Each number is 500 + 40 x the weight over the matrix's rms, rounded and kept within 0 to 999. Layers, rows and columns count from 0. Numbers have three digits each.

# layer 6 MLP up, 1024x256, rms 0.127, rows 50-186, columns 128-159
503487557526457430457514489535542466507481501535487451564434495514425537525523550458517482496522
445433562517485432524478508520514490526500480457485428489506591428566430452501562517457509552435
478546498514497475491490450525468503444510519506524501498502490469582573513519479391448505560463
525483516477572463450418533466489571461440494544480485542429512517530481487557434456543485468515
491491447460513486562454565446452489505416523513566497551535539529471457530507514491562463568517
582486486468510520410543369492422476576560458502483474511447503492517468505524523530543455409525
540472506468492458462532507533490520592529492478491466407567460431524442530500500491540478551427
560515503497505483511498518584568446463492506458466501483509513474525502553523536526601409467509
533460471513463522496515534517548490498479513498476510459486489481553528544502554503479506486485
508513539505472530490467542516510522486521491519500532505506517507535540476484564481547474506572
527525485533458463463489502455588489535480491555466544442468491571459490480505549469422502487464
565498540527450466466475509549586526546500464449471545530554468520538495530448565497433464533590
468482497542530499458472479466463490515547552480501484476570514484492557571507502556451536449523
490553477506491540558472548520555474494462430531571421566441483479486492488528511477461526495440
486441471555518569473487513535510578397476557483518558492493479498487504490512484536510505522513
459480558514519441482525453524476420518497538516520485500454460519531441483456526542494411513507
480508466508632506555555441495461505494504458502462550550485535479480565534457518524439491588471
396521535503546531538520528439503454503508512540482434570498543520576562469578518507553503398480
535486575503578579522514537502488477545477526537450464469485551550521427557459473604467447442440
498465461536510445531459508477465527517526529500501586526488498529455491506521518521551474510503
545460524525482507532502500496489478499434512575560521498519495578542443493503545499489489495426
511504475536484510466560462570469518455522446496458416539507438409556531484402501487528492504489
525489483528503511519504525512507468563448540501601520517568423410512540509513465512484450531459
528513484479522515509552517476530486474535523559493506474632468525480534525501483500472550501487
550480538492452556492491482426520472528506452514538462445488445439405528529585533520520512509550
569452529505551553449518524487515488409514494538450457468461470490473495549455471436564502557504
499485451517499547511518454499424523478525476413551483480520507532474483510580463501466502461439
498464441491494531530519541485569510555436489515467467472481474476482501535500496480498473509505
540475546523506529490473548482584540520491488487434545419507463472464543513593552455511524524420
489536463487479551486473463423494551555502456512499483504488513528481466546501545511532476564469
453507507537478555499481550537469554475483541487542444459498460469557420469506417465525524580502
483528399547484522530534488448500547524488485496530479464544554496475520455514497565592482503482
457488504491468593485474399445540518562420499496509483544481525470545532518468511536476534460420
535517495519496506448478432475495534504551494469530498522439522493534516506508566546494490440471
486558578479487525498574481509506565500525396511454546468463469468480512479438431516441496583518
527515457493464450487414438480466434576526470489505528501451504515534507509519490521459537507510
554550490476525422469451504419494427525535493535484503502489516505530493518435468484527471468488
421425457542538517497596512547504484506495499500490451561419535474455431524451489447433529545450
488496476491549510502539465523443538507540443546471519490499521523518571524542447536506532444495
465491501474511464530582450461453435510417475465464477472484434601563513504479544514519496501479
539513495517591573480519460497406496479476544562503494470488504569457504507547591546473487511528
542570456483490470550566499434515520508489522473533564521462485532505489593560528481548447480578
518477472522533525456543417485495489512443469491429503482536471550485504448529480542563565476537
562515514460458512511524494521495521495494494474468493481464529558473504448511474507449450534522
516511532472534452479510555490495439487549467481488523540486476541562508543506491544538525538512
509503473521571524484534510513504505440556564520511542509475512459534529499519463455510479522519
576464556485492524497528562514572476464574536486534483479454531536502418478510502514559518500471
591447512486450573490569539483481472489551512502414437557524493483510553495439536364463465413461
537483516473553518514467482519487449492486530519540537457455437515523481506523470553502444566526
501495512485513504532501490516473520490491507527492503493496498538503572472473530490542508490512
499430476482528467508557542535476535475494430516605467501515472478494556503529570555423490517539
500499464500573504452450484485497472450449393504467549487450479507482498498485440560473501452481
542495542430471498470502560497470476501487521489542553501496525490445504451469531527526470516448
503459502508509539561543476453531501543564514485474482497509561526471474493541495473496472536513
456510543479493580495518498527490522502474533546507504490500503530509548441465517469523510584479
510562547496457520400401494513528534519465442515539397533539486482448594521518543430468529445558
480539462497508396487488538548489506448465515508453498470459477546461488501562541513502465498471
588481543478512539557487430471507530546533518527526442504496466451479536548511494536529518479546
507481479460449575467564545523440499480465437528472499517488525530574512496508493503523529528508
453533527491549593504494519412518431461442455430466513527487457424487519439466543419498483426479
585489532531504481491553456495502496489557497494503500475586452534539534531491505508503461484482
541478547498526465540491506482555458519581485526407427512556546507465451469556457532470421454526
481558487495455505508495473436469438557480494535408510465482512494536510538501533488545524485541
472510481499462550525502523472534509505465445513522465469500460442494461457447458448512499552502
588477554539503482508534520493471534529486521540457488459550522458563503548510497510411444403460
523456518493581477521561486616483543508502457493509524476550433590516539470502489539478471516570
498540491499520462566545479448504458564468445570537557405535454461538419463539503499532493575566
482495481519489489466554500522552519547481471506503497469483516461481509533490506484491493458522
479436442515457400490487483516549490536516487530486526506532446518526525499538478492438529456542
477452512503466543459482484505461511468492489492552449483471529429602525492408515515526425501438
495459463474590489475496547539542465398527469510563545496431422497514483507559480541529482538501
511542552535533438504509495500406515532521393514420549459531540584501525437514489479506508422439
564517472506486581458486481494509525449472474472570501531480499506444491545442479503502454547465
547539477480527530500524511411509443476530497450492524496545424533459452496449556486454522511516
450487491454413530571456442496524500466545505531526494605449445529547541575444408529495532459530
508442439488498482493480486518527547492536510483518523495475510495512507567503443547533468499474
503462434493463515570579466422545456535490549518474488507506439492436503549564498442533477456535
494536501512498561467444494480513555529520496541521518567498523571517493502556452507481520514471
507476500471487469483504523493483498505495507502545553470527506491502525512507474524515508502495
446522437565560457535506519474464480588499493520497504419452501530492500528490502517509499513537
351453440498461531521548443538516526472533484532440516527552471538488475491550453449545545512517
470454499518504575524456474506491536486454534546559489530495522517548514483417463481487543478492
486504511521496579490492468476550443544467545505495534495473568479499444543444452494544504526499
555507564489486552493513455550526512523400515509506528499423510411491478484518532515532502532430
482489477486525480533430510474538510626517525583468550491522521504462543541495491470522526506422
485503451431505508547459472479450491396595575526566489540472529524449484465533501494466499512546
460450540493504463614482504511495527613448561470442430515493528530508542449522524482504513495521
453525495492544457479490574459522546417512453493551495479525421488484457413636455547602581550572
558502561471431519527509482458488421513486540528479569565480455484412571487546547468543504477541
543506441467502523528517522507533544503501500525491509487483481499420552534504492486552472485559
564578555492314545508502469518547454464508491579481517490493584453511550510414499426472465486498
564475462466568524506470509509513463447529485436497501468515422622436587425459455489440448479545
476498562534604567459492400483474486467502491493410477504519540426509515514482560526446520413596
544493544510467472438498522490449416554557512453489439476507563479483569536386469468524490472491
494518503562502529523489512430484453528489531503471517574522472482484452522483501514484519483515
496449499573550481500467427559456499381537476453567516486509426430537540443447504513445482556531
416485554479545547475486548520512560520445520559465502507499548519487500415435441468443497480506
531495507480533498532441559547490451442490443520467563523478521539436599516497543557389506535429
495539528473518542517551510500511427470460513494494499438525561504522542434476481508524543512485
565525506499466458448422472565532526539507496551445506465522532446589505484413460536562460564453
514531499502492516500483504502562500444470406548532455499475451494508485501517525478460483513555
518465414535474508433550497462535607517520552409441535529449554526461521548538542569485541524348
560500543485522507510426528496487515400497531520512490584467494473534582500541520526552559492466
454542481560548497479459520500468503503558496562504510531508504491505492547538523473490532450506
518451479496574522553455509451576481480486533499482560522483525560525432541480461476524522515481
498508494391539513477590542524403523492501547561475496475506431495515439544538453545458481487529
546447522492484450587437517482504518503456525545496518524503470419516523574461510491438432477481
531604501586575486519479460463465549523472354551521499508506453548504528411524471447607547512594
472456503542514424527480546508491485515495518489498519529514580508505480563522450489556525498480
504507473514512467452498423420549533459419540521565474558470555552569504504470519551549538512523
480453493492528533476524563556470540514459544637552528537486468503474464562445480485471489542504
485549510471531490515529527567451498448539460478559507509466441446466522556458429551536457439551
522472432501491605481462568500480521471411498524502456491527510449555509601477525560567490557548
549526572498493509487535555552482509409479411466461442475472569456465465524545496468466486511512
548421462499453522408491571471566480443500496484473499484443410507481468561510413496499443498531
486478567464476463526560430545520463492519489511517557470491448442510518447457544457461545544564
485451489516553537457540549520490475477488506476506495488467524448499395574535511469420544519502
414483512500473534450512463541518490523547482498490542477513465464494528512519504563523495475606
470491563520585478510578547455474470540462494473463510481468463472561561504403523480482502516445
474453535527468479458481443490426468486541515538488477426517471530466451502423453501500536468448
551512492493467577509469458588513496511532529519510581521538542428440425549500487467451496518532
486523489504439586501475508512577507485441475527520563525470544480447572499478448566439520467448
555457451435527547523565508472535552490468464530411467474454476483489448437522512511511442522534
451482504522553496518532534482548540533499581443537469519526518437437472536493444485466473475486
465425542480488492511524506447513581523489480535431469481476453497498489518554468527506476554467
526486474543503548504487504553443486498467582551511472490507465468528469562497530454505560523530
466501538524544608462491501539556469508452435530539503526566453544565533508528512515462458505439
462527554483455494509560508472502456515442513542553504492471351516522543454484429432502475549551
440482546460495571543505462556528423528495470447450547473478501461549469397488513533474545471495
519501480533568486479493430471544505516473484503511574479563563522475499504545509541549473511492
509515444495501478479541526448554497489554504484483515526561514478520512452486491499509503445468
464491505533456482508516513500442546503478545489554479469439463380496533486465492557559460471494
451504524542479506570521458456499470561481455567410516472442534436531477501490559546441492502502
463390462550467475477532487486498480522464497399475537441463512502456499515507485460488508481467
524491443551504497491551419498487540491550509552472509537526476493521492516490480419484496510504
445510460534503546560433492450431414491543513438450550532565592537527470491482488546556548443479
470576524489427469605453495507521480528445470453490458547446465583439412515397463481458510595399
# layer 6 MLP down (transposed), 1024x256, rms 0.031, rows 50-186, columns 128-159
450501461509483462535472531507463481551464501434500480511517438475531463552537522522546504502506
550492486541549504585478446519456471478504452571545482507480483678443464490479507524440494546546
405473542438499515471531547459519493536511545532517476569538559460453420475514503540505464456419
510509518581527455511588469542487471480494492486492543436518538414473435502565569452492478432556
633532476493434505525519431444489537489498534475489445569575464551492463499443591513528479452491
491588531504457448534462584464580500484453578441578519529519504512475571493513441549442524485475
598561547558450555498498569367509404498511530503506510495523484537542478524480507512527484461475
499468541459477523530468494471468540525509499499528545503503473509462441464445497520461520543485
470481528505537493464560480513503472502522463502457455455552516567515471481516517511489515510402
482454507501407422515504490511442457539511551499516519509527541495483520499532536483546523468591
527482501562494514455461511516473507506493458525479539467486503459531484536510483485473513495525
496495569470519511545447540497479468502465407500561445486516568511521488528540484531443469523527
448551502520383532556502501500487539491526445526539536499465518500473508456473433506542551528411
454540460569521551422543480512505510450510526540497536499504548486461461549513519542492497471571
518509524525504585518490480434514462451502496421507558480473497511462536449518478479489523531521
457504484516514552458491489471520623508483488490546491489468479516445510458489514575502552535458
496482539505519524493511473550481538472442530573556513524464470481491532495507493523460454480437
439455464518518354570548552521466459556502502484487486555590543482528452474500470566490374478523
512551464484511459490502413443456434464459540490531476443479551541549403474517502527457548552514
520497462543506507426517497561500519502493480518472522515476543473551458461500522547514501523469
464470497478502515460536487570509556457551486546409420565518402492528518460548477441472509443507
485489477463549548443517444478426432495534573499509493478484562543620573443508477495550544592495
519481496533536544528471494620500498507485520542425508506555538534519481540595547452555536487550
510522560508484424452478515463436575504476512511524509559517534552474479536560427566403481527494
421437436481477483488491516538580537526462530524490515526491413519452521590473509497519421524514
530572495515529479530500463474483399561550498501561471460494516456391486449495462486507509504508
486525432482482433529454464539547538414511484501471541476543508505512558524478479500462486462494
458491585501449551510461461443539563512433445523423459518486496518466546470524536564474462400527
478529497486507487494527578527490450452532548479564519546559530503468453446459481526496485519548
514534414507490486456513520501503541519574575501530628499439464497456538500490541457523472566473
506479486447550560529508544468538462557462527443478516516523463444469492515460525537542543512503
506564490511543501418555503475519471498489495478469475452427513465465480497468452506509554617512
516476493491460470524501545525426526500537496461485502458531505496520465512489455480468455527550
535600524515389514448472517493463514557489541506544499499515463404491502436464525474565488496461
505488418540497566538509484505419528558480516530510467481553548502518531535409495597571530459535
529537550449540492519524497502471563405532549502486468516459542492461510500430555479518451505530
485451521482479520456591435434484534564588515465514517550508510467556417495512430492511432461462
515555437545499417572518438573514500440620582528502516527433497539488519597567535513492483519530
542553492494463513494567451486518449563531519506498580568485542528491470547511595589497488531555
476480523454559495501504557488516417513458497499509483448497503519451502487537436466462568518465
443477539523540418397477506521495526569490454542529481533567501476421484513517531470484504489479
477476506508422455492580534493468447449535477475488458496437559490443472547488532405463494413593
488487423453460498606530438501524528541450563502496506536583518470456455501529540460468438452519
492456496513551496446473558524439489557427509468462492468519516502491462547465438480539482513417
502535518495541484543549548427492467513450494570455542530492432513510516431457475523539493508529
562482495505440493472490552532454489547548502500483477501515600582490535526569541468575478470556
458527472440453497494427490484452514507421522570500509515561442477470570416379492549450499478477
454551502462565421567497459525539505529543493477496590456447497466551553561538505466571472544526
460581502511482525472448466500531494416494539513431465486533512489509490512475500495568448456528
502475480461498476514496445477465530519503509523500508492509471549504470494542547519448498524475
442487530594492484526555499474450481536536513457496476502546495525514405519477441490527515497405
521528500443538502542549534493449484536497476504489516507516521507472494581493451501561435573455
524493530449497513468535494500564493434507473494495493456469462484462550497495455543473543509466
516470507481512500523458520468478537407506463532433520514531470445507536456511508504477531557496
443501534512439576459482522478446487502496471441529540505479528504536487488491443432522461537504
470510520438474531498452495511510510467546586522510536474476499543502436476448511543517464460425
576545470550541597507525450529478496503531473453496559546543511479424462570523459471476541496481
472461476522459512486488577516517496480589514432506484459451455594485516482498498509543507514491
463525470508515516487469520434444482481463438527494556543496521504574514517455517525487415510506
478517435572528565489509536489462502522561486506484515495522483477510442519438512573500548520463
537521504498506487533583540523493487421519440498529486532490492508494446522532498579445537524532
581532549427529547595570533530503429467478474542566488454493462428482524408593480473510473521472
509521501502497502561591514482567500503495478484424477532508422514568532380482520456500527523520
526502487500549539520561429519486491452476508463473547569544534463499475488484498607459460522462
375468533467504415550445428456551437453468511526515480552539526515455522487487515558587424466502
482499466478495565449539492508559536540458527451497524468580553526488468507534528502439371506470
533457490507530531522471485544524462495500568486476494590442530558574571558572542488566457496466
506476478519470498479554504503521485474510550483457499474492521468503525528462501467528551518453
497559512488430492612451527533556503495500478562485512487483477496581566456564548549490561513574
504497530464524571429433479489573479465486506496584509533468486507476519481485450495559531449536
477490502491459506528519509476512476540487461504494472496504508494543485526494484500494546400470
505556575519501457518472556509508513482430522500466528459530542535463503439522504509564444503595
455487477492496531435567474470408532456418515464409526491514460495558456440430501537499537517548
424505491563511559557508476522555552435563472507515491532545473472517525498449512512510490460449
507485495479489485504515497497474526556536532474515478530481569481506548541431535481491459636431
540484535506455486491532505551458534512477514581440523473523511538473537486421507476493548478466
497558506419498417590495475347491514533487458527530508481555447574479569494459500525462437498520
491439474448517502462496487445506476515541487474531502415463467486529530497537507519506538485474
489498501536513499445481532521525521470522486507483527486547500534492525528479484504495480506512
450548538521489535510532519485452533501504517582517453579524480460505455472515565489529459504475
581446523508502482420518507535410505530510547516471558545491504583563516512497487493493594481465
538468475438508510554479454507487460473463453546559586485500507495543494410534489468486479508478
480442444521505469475481517537558500468477500503461502545459513488548461495498482480529503503472
522534568492422479497457444455510567522572474544427510493536509571498475518493579553505444496499
502510443488488549419476507500465498418449462480499462519559386552566488424492506490370527510495
554517411504481487404518475503614461586571536465517434584500521463461589493570513505512459570492
480575499502505498435501549483517453532472491467505496541547505521507523619441494489479566525542
483526496494496603642460431536509455503433427497466486460545505377513612542549515384464564457530
481474496463505532465536454486490496524492531529416526532490560574470554462468436497435397422471
409483505506512469482482423532570507476502598479526514510505573523470458487508503508461469430532
510561443508385559509359417514456511437523484517533489454493470502540476463524500489528413472463
461516508537471558403548562454601481473512504487423549436509438429392504577439443463524619442501
490478517492493517444442548431497544516472495530571522500525455542456508406516536466531426524499
499477518587553448493509464470491483436536435554451543506398504532557520483494505534473551473430
549546532521466511532562515439446497528509521475533527497549486536509507503529469469527510527492
521486488482537472480486423508478475446542476499523595477490432489503497491483476436480482460514
558501560538471466430515515544435496581476472528538530444514506468535473513497566494473533485473
545456560473474482531484475492591458577557475512513511477515445468541518515506486549503519459526
511514543470524552466512478583544499540479476518493511531512487537484546541482556563524439504505
471490481494538438540494449570491425576498465478472610478460539515538464577481487551597448513509
492485505541510497443500452515463463546495501438483503514559525575453533444497491502447543493463
439576522504522594528492487520518521538518477485584428425529488516498444489444494481525553494552
568515603543538490484498546526542453519487407485481540480499519484501484503557459527507575463508
518501498462498510451516557515523431468503496482471513459529519527540441558535499441453492577414
578481454533535512532478520559431559530462555538416537521453533474547420469483428517445479485533
507540478535504532535528532493453473500470446428591471502484546546458533436551452503530423540536
523483455429546521399487455529508478519473546527517497492468485504564497513457503536509466509491
498551555493515598517511533519516516393556522494550547551476479544578575432541473468514404448489
504373483464510445552467574547461471566483445482442548397527498497532532536573510553532494481473
499449555608582419581518501448512476414485521437530412489495491543563480581474529542582514494518
468503471525501594515432489571475476526489493494495399520505541526532520492553513570525525504521
523520518490475459534520604506472497496456492444572514526506521409467446469468549551430490510480
512543464472536443516434483529546527490482464519581501497545548512454478532500475483478455453471
536553477495572476489540499459496521508449464482540492449515480527508505503438498496572451553469
443520405443446564441489460508462473512520527513476470494526483470528582445410464497489476510533
508574479490468490463537500436502415570459495472526529475518506486486467443486482457533429523518
539508494507525511502561512453539512452502530553430582478479512549533484512525470523497536524469
450482462495515490518493546464402403526487590504475466446415530493496432540452444479514519492486
484549510532475426494479441479472482506490497509506520475483461460534481481548461511496513509533
505470539493488556547544546490580497472459473482512503616590510487529514515526505546539452542478
520467502461514478510516421459513476453590458473518457500501568552451530481481509544480513507561
487494492475545513467534580495514516486555525465451509495536548513482545517492537466475542513477
524462507513485526541491544526517546494446498485519548570523430503557435465489444473485454455483
521487475465458541517509442495515495502513482485533540483448498493543560537499463550491541571521
493547512479492559524508482522552514562474498489559502505558499465494565457521531570526468443557
454539500532475447491508479453469487459543481472536487515494521505400467473491474555460567490543
501454560575490598493469570536505472464466478578477502414397510471479479495512491578535456412478
527500503504541461420473535537510524451552512476531531461512485515551554461396510545475538514516
489485603545506496458474544486467470418526415484545469512504484586556524536498512505543494528499
494497519562494514527496471513527462443486489548542512477424509505572540510477517525451468525455
484483451501497572534512504479499491545434552489496564452535539528487541620530527470493491489470
494453472446469546505450533477518520503488478495442448519514543526512483536475498461483509506526
369528544520515533520476456461525554516564532564486521546536536482572512432500463507426498500552
526503484513510465490465507503526544442511494507541481446566526480533468539480474537548500489475
461459461481438501563483487530547494462516427470534537454486509490519554553543536477486502424514
582564551502535487402484534494518500490475558530479540472456480535512484399499563592446507533414
383608513520470474459499528520565643519473502547466479449435509503454534562538483556411493486563
# layer 6 MLP gate, 1024x256, rms 0.132, rows 51-187, columns 128-159
446469450455524586451559530546538474474457483500504570527505465498486498512429466498526487562483
525521515558552543488484482470544460464508450478468498527561485546468468485501426492485451545482
534516506523556535499492425451506487522474476484418482484475470525510448517574522462538533464464
413521438454556509482518541496469564500460467532546518512496516514504483495537548473476501551469
494443478569508547443570540528452506517465488517481538462577474510535438512480545512585533476485
495566589510543531499485530523478479425511564510501494447487531437470513505492574514493444534531
511471515483528478476512535511487500486520537450481544483548452570529513539531512527569504475491
563483432552425492508515539474558482455499434496554547504486556501531516467535483527497513536531
411493544523471485493454553511459535535486554535526466497476416503512508529491558471479488534554
413494473586504465430550455495484472536560456517560525523480523468543493505510531488521501476471
495558427414468503503485486546430458564493514469490465560530464480492464489497545491498535504530
556479557456470489461518530536496477531530498505496535500527507525508455469504548463482520474493
607468512462492470501402523462516548598465458569499543489494491547495424507498506466542498555460
474448498477540509527601508510528497486445539512527452572522475449429548439550482482484462572512
547500515566469529469515511522460553452587534484415459490524466449517517446515471486494544608478
442404535482467489522448448519531424525442491474490566462542515397419470495488548528439454588490
539468541507424434531510520507486589470520548485490572534523504457410569543511476482511491558532
521497526522508441540472489521494445501501540510542507456537526534482512423472485540529451461483
507477505499441524515488552476516484485513449482509527450481459546527506514498502487524481565521
529542512544505461428538536460451503432496487515541550511494532510547502491492428486531454568492
471504498442530455565497570524456500485584479473575534486494450428520498506517493524432500557510
542486541560436585578478496517519456555547513472575467595532568529468531511513477554553521487532
546499512482521484464460502563502505494451439451440567520440439500481415520488527566496458536486
485487476463442589502484407528493498505454531478509485578494530467534497521503470452530513451500
484559527504543476539497550506435485408511445549529492560528479545514521477451471494439478562490
537474512520491471502506500528503521477482484551577516428545536510489564475513459481449536437505
499457453550545487518491545547541499522500529466513470505498489500538560510523494432495470477490
465450535517516521484527481460503594470465489481451424476455535477571594562526566575524531486440
458547529508437455523486493442448487581511532480453525432509505489475541438529427466443502557478
460476537495508559504505485512499485526476522516515478485500435455494484467479493440501502522491
522439507563491489518559512469503527499438450446444519593458493560495493499513507423485461505588
517428512509476499475496497516528521500476460507452556553489484580474597467518461468492478556461
517431465391506505437469582488485503459439486497527496494446461470528479504485538457504475455466
527404503576470496559549498488537503488551419453563479478574531564548525410540487501439480500509
481522434568504512520445471480460485584439458515507536483456508506551526489519487544468482499521
491435504525531497529477491482498455496437498523497483469396498589608600506511480552532453543467
493460459583534623428500564516478527596560575503394492473517550481533433577471477515491524400495
469490520461429541489494508475530434486479529566472504514497519560444532474438561558580452604529
529539490467466575563468522487384540453545477565426447492532503533501534492518485529501530537518
571503479471506497524502482513546509521495476461481498515538483473446506496469540514458449573526
509480464478521564542519530551482501540539562446525517485487550556448569470541485603494521478470
529457491517540506498497516432460497443596591533572558481467493535452484475496577442472544537474
479509510481499461533455486494467451558465459460467459484495543583492490499452415500557536500530
573592525488514511515549521454521452482501482469474482500531483547484578498547514540492510515501
453462544436580447451462531495432564482546458455517420464519497562535501514465491471515479526496
456517439530451451465505526496467553518446491484549526509495483514460561457480528456510507460488
456453430501501564512504504495507552512404569498471508466521549469484481509504471510483501438489
505474444531457477502463521622492519539436446444502519511521486494485500530531559501501467501470
482500501467538504469485459504555505486521473474434515493524490477493450539506515525472493490484
498431506486481437536514447450551491422501528501421470530465507480480522458556472458553482452463
492535485572500458463520511480525470480447512478496513537492532444458513471566461429495556546536
608489528452473526498541438529497482515588457501461478510497544478477531472516532472504489484489
534541490506487478519527539497483451489476507490523532506486469481522509508538504508512471489524
434474498487512535521466545496519479455486555484489464505504439544466534482447495550561480563566
534468560542450486534523503464555497474495478483431553521450548516519528459584502507521509524494
491524484502512510524487522520391582455472484436561533519480485541501460543481460499490524511482
503516491549456517501491553488537510491479528511515490513511539463513477380499487484501535474490
563531466500508427477484532414514474443555517469527525539569512457490513504502495548498471482501
531509468389443483545480473457498495445494541431489433517574498521589455526558451501539413536468
539435529448512503492505465462500505414556502547493498442506468512486554478554528478427453519571
519489475452501547538478449471515496511499519459512473523425458469443505499579508607494486476438
547632510464533618502600478429515508433474419474524484491463509525504450501477544499462466528486
546480495490445477518483521488460450480479503484467451517563502531485432476549474548453509411479
436471555437487470489525516491480474504529498474517521553520492553457519518494514534455469522492
476460529551491471409505567472498497486463463574466498505538543452454571521475469528471517524544
496512510501488543538556566492477499549572567534524523456505542458508509547532460512437486482481
483469485506472469445510541484522554559540447527533530446504570457464505528467465523504448520551
523467442487447483419519532433447445574504482571472547516470572558432555556466438545569449400432
543486501515513437489466499506496578508506496516441544503436449537451496558533507490465494479501
476449484447545455462480541537492539547475550515508465489515489453508509571434489543464478494476
402437545472550489515502497529510462581546483467497536453492573504485526508455596427490491581479
533538535478491511530511483517449430462505397493531467515491538488541518500500456519507469538523
495468558507504540550502484560495505574463500539518483470482567503496541500473481537505495481535
510458560483453529485502508508510491529482500510549551533477484550644585524501490477537531549490
517509489538475545509493492473499539510443498518562462519520522562516514446462541533452507527569
509542535514534450537467466507516458479467537511520499471575506490488490522480465517555489533440
511475543437449507547547545459548483459519484519499467532489517487464550493525490500540484496550
505502529539520542487487496500546526491489495504450489534488513490490427490506502509527469547502
495502458520508422483509419494455475472447476473496524480435537551478454533514500531543523544456
574436455501545528469487563459424453499458562415521476555457483475525520458486498552467519558529
522459440583454540486442478527420505496520562517529484499437479505532568443468520527508545444545
492530470438511598514496527498518414577499493464526492562458497515498507456485427597523562456464
491434536429451493504511503510500375559528502523463535455433543499434535592525510508424447465484
389514475514573500514553503483479538509498586534432562514449498483515471632487512500497451448516
552468529475524542516500511483585516497556496536524543512359527503490486463425504444490538445438
498538582478548496515489495550473481550474515535516434482567535473547482474494463514504485486535
476492557517455433648534476497576438465392453434457586495481465444442504479570536494469565596585
501494527480495523545494519471465496514414505417528418511490490431558457472586502534474483538559
484478532456508523391500487524496590494495535571467525460487478531509527528489513499519513576523
534466591524560471474453554530462524527484519505508519572522525521447391452472457549471601437407
485481562502505552502485459429534450500449531557517538468552484436408508553458529508467506441435
529456515482551487441474440549514475488426532606502507554575553424494443478500555492529474553490
498461516511523452473472503452421441495505478502525483488532409559467467497457552469498517535487
457530500501474525482494494450489500548448536545486471560566539489540479493481502516489432423510
494469464556481535569445520448550520531443466466491500489505497503439494485504565509437459502480
491569520495465470565505488483582578433462529516540578487520592529495483486494479445545509544426
418549468518500531483481478502447499497538618403455495477482525548532518490465423456586472535503
537500465565481458531521492505502517534505496598565501502503472501520469492567434492492504554478
482510526484429521481482497534430470488453494489475524483466518545503459479554507521513488437386
540495520486511517526531474539510503472522531504507497473537515460518468514468469470528505498416
545474481546528486462476484477577552455557569489589527588474552454506587541576508515545400568512
464490469599468436455521453531453567495517486470583549479457450462537436496522479481484464532427
483483472551493439528454453442519487505555519547533553534537443489559476539544534413490454489452
559484544493456551512517462455463586512456476555503510577502434538464522530502566528477556538589
458494478403550528446534542513449472491553551508479493464489455528503435545512483560473503520517
506448485477506532465494537547540470561424510504485513543469500482458480495466515438496416533461
393530524456481514482523532468458497546449547498591503541451481584565520492507523547554513523555
505473532504443514471527434564488548518484474477554558503500398550502439529496549523443529574467
411438523518525469437447522457403486516417504499435541470497464480507513584596613452570565458504
534466490533470524540503457531500487478419500464494474481484531441508514480501466493463462474488
563616526551496536434566502509433498501533473449490502411454513535519580483519472432462547529498
506531514513498498546515390535542478425560535481503402494533486484413459574464491524522412510534
481506488535489464443525539561481425487449424492510500486539463505430525505561534447508521511545
570458476503469428436410502544522535564502457566526552489484509515543423532479510554572412532510
507490561487508461509478466530527460515530514466534512488478480510474525499498515545496518423579
500448538498494520428511521537460440506547544442469484527510502460449473516562402487452491515485
522462493496465488497484477518444499556473426509518520495497527524531542505487485493435489490485
481479454524513424508447425556470452475553451493518550523487487465485518452558516465439495488395
491516588475539590432546415504499529484473528493468536441504549473556498548481445451487601527530
515501445548464472448527463480442512514500503507476482544516557456445497498477514473502488574483
540483515476481522530535538484480564437519536469555440457517535475542589421503510510545455429482
487481546457450492563585435481462479508518495449493538526539484388524519507530453513454473541514
509548494447456472505494505505549498535524563467471457496473515452505571487527472507521469499544
461470470482426544505518500506492506547596465513507559511439472456495495520498480492494465476486
467527491496526456499512513541530461468474527414537501497512530550469483496489490507558398475433
521529500448451476529481565507516579465505488432555535463507515538469423557345478435572596478504
548488463501484505492460507556567535491507535500467472519428581459454475490522563424524456477508
517462613510546479509522462463455487481485492514460526464502458543511420484461468527513479603519
475490466532463500469437473492472561439498506489515540431496453505492536454464550494430514495555
507517489471453469487540530463572526539515494463528427574569489478477484511466466477488519483513
478505487473559480502487440505449495561511554464460475506477448479515569431470462484438443521476
482530586427477487433502498484541514473449539481538523483537502457483500577450423510463568566488
452507455481532565518483420523464553496481575544526426509515495443576498549546535489538575448529
505490558528497526432511511418531564504538509522505542557486474474508530536520509392502488531517
539530489513492508449512524508409423545513536467453512513499411529471459477534530509512506523522
517467543599528495474481580511441557529516570465450516436539423453459524568564559455527484487510
555546516537456549596519428499508533478446490547511498442432522549501538504515536499497584557428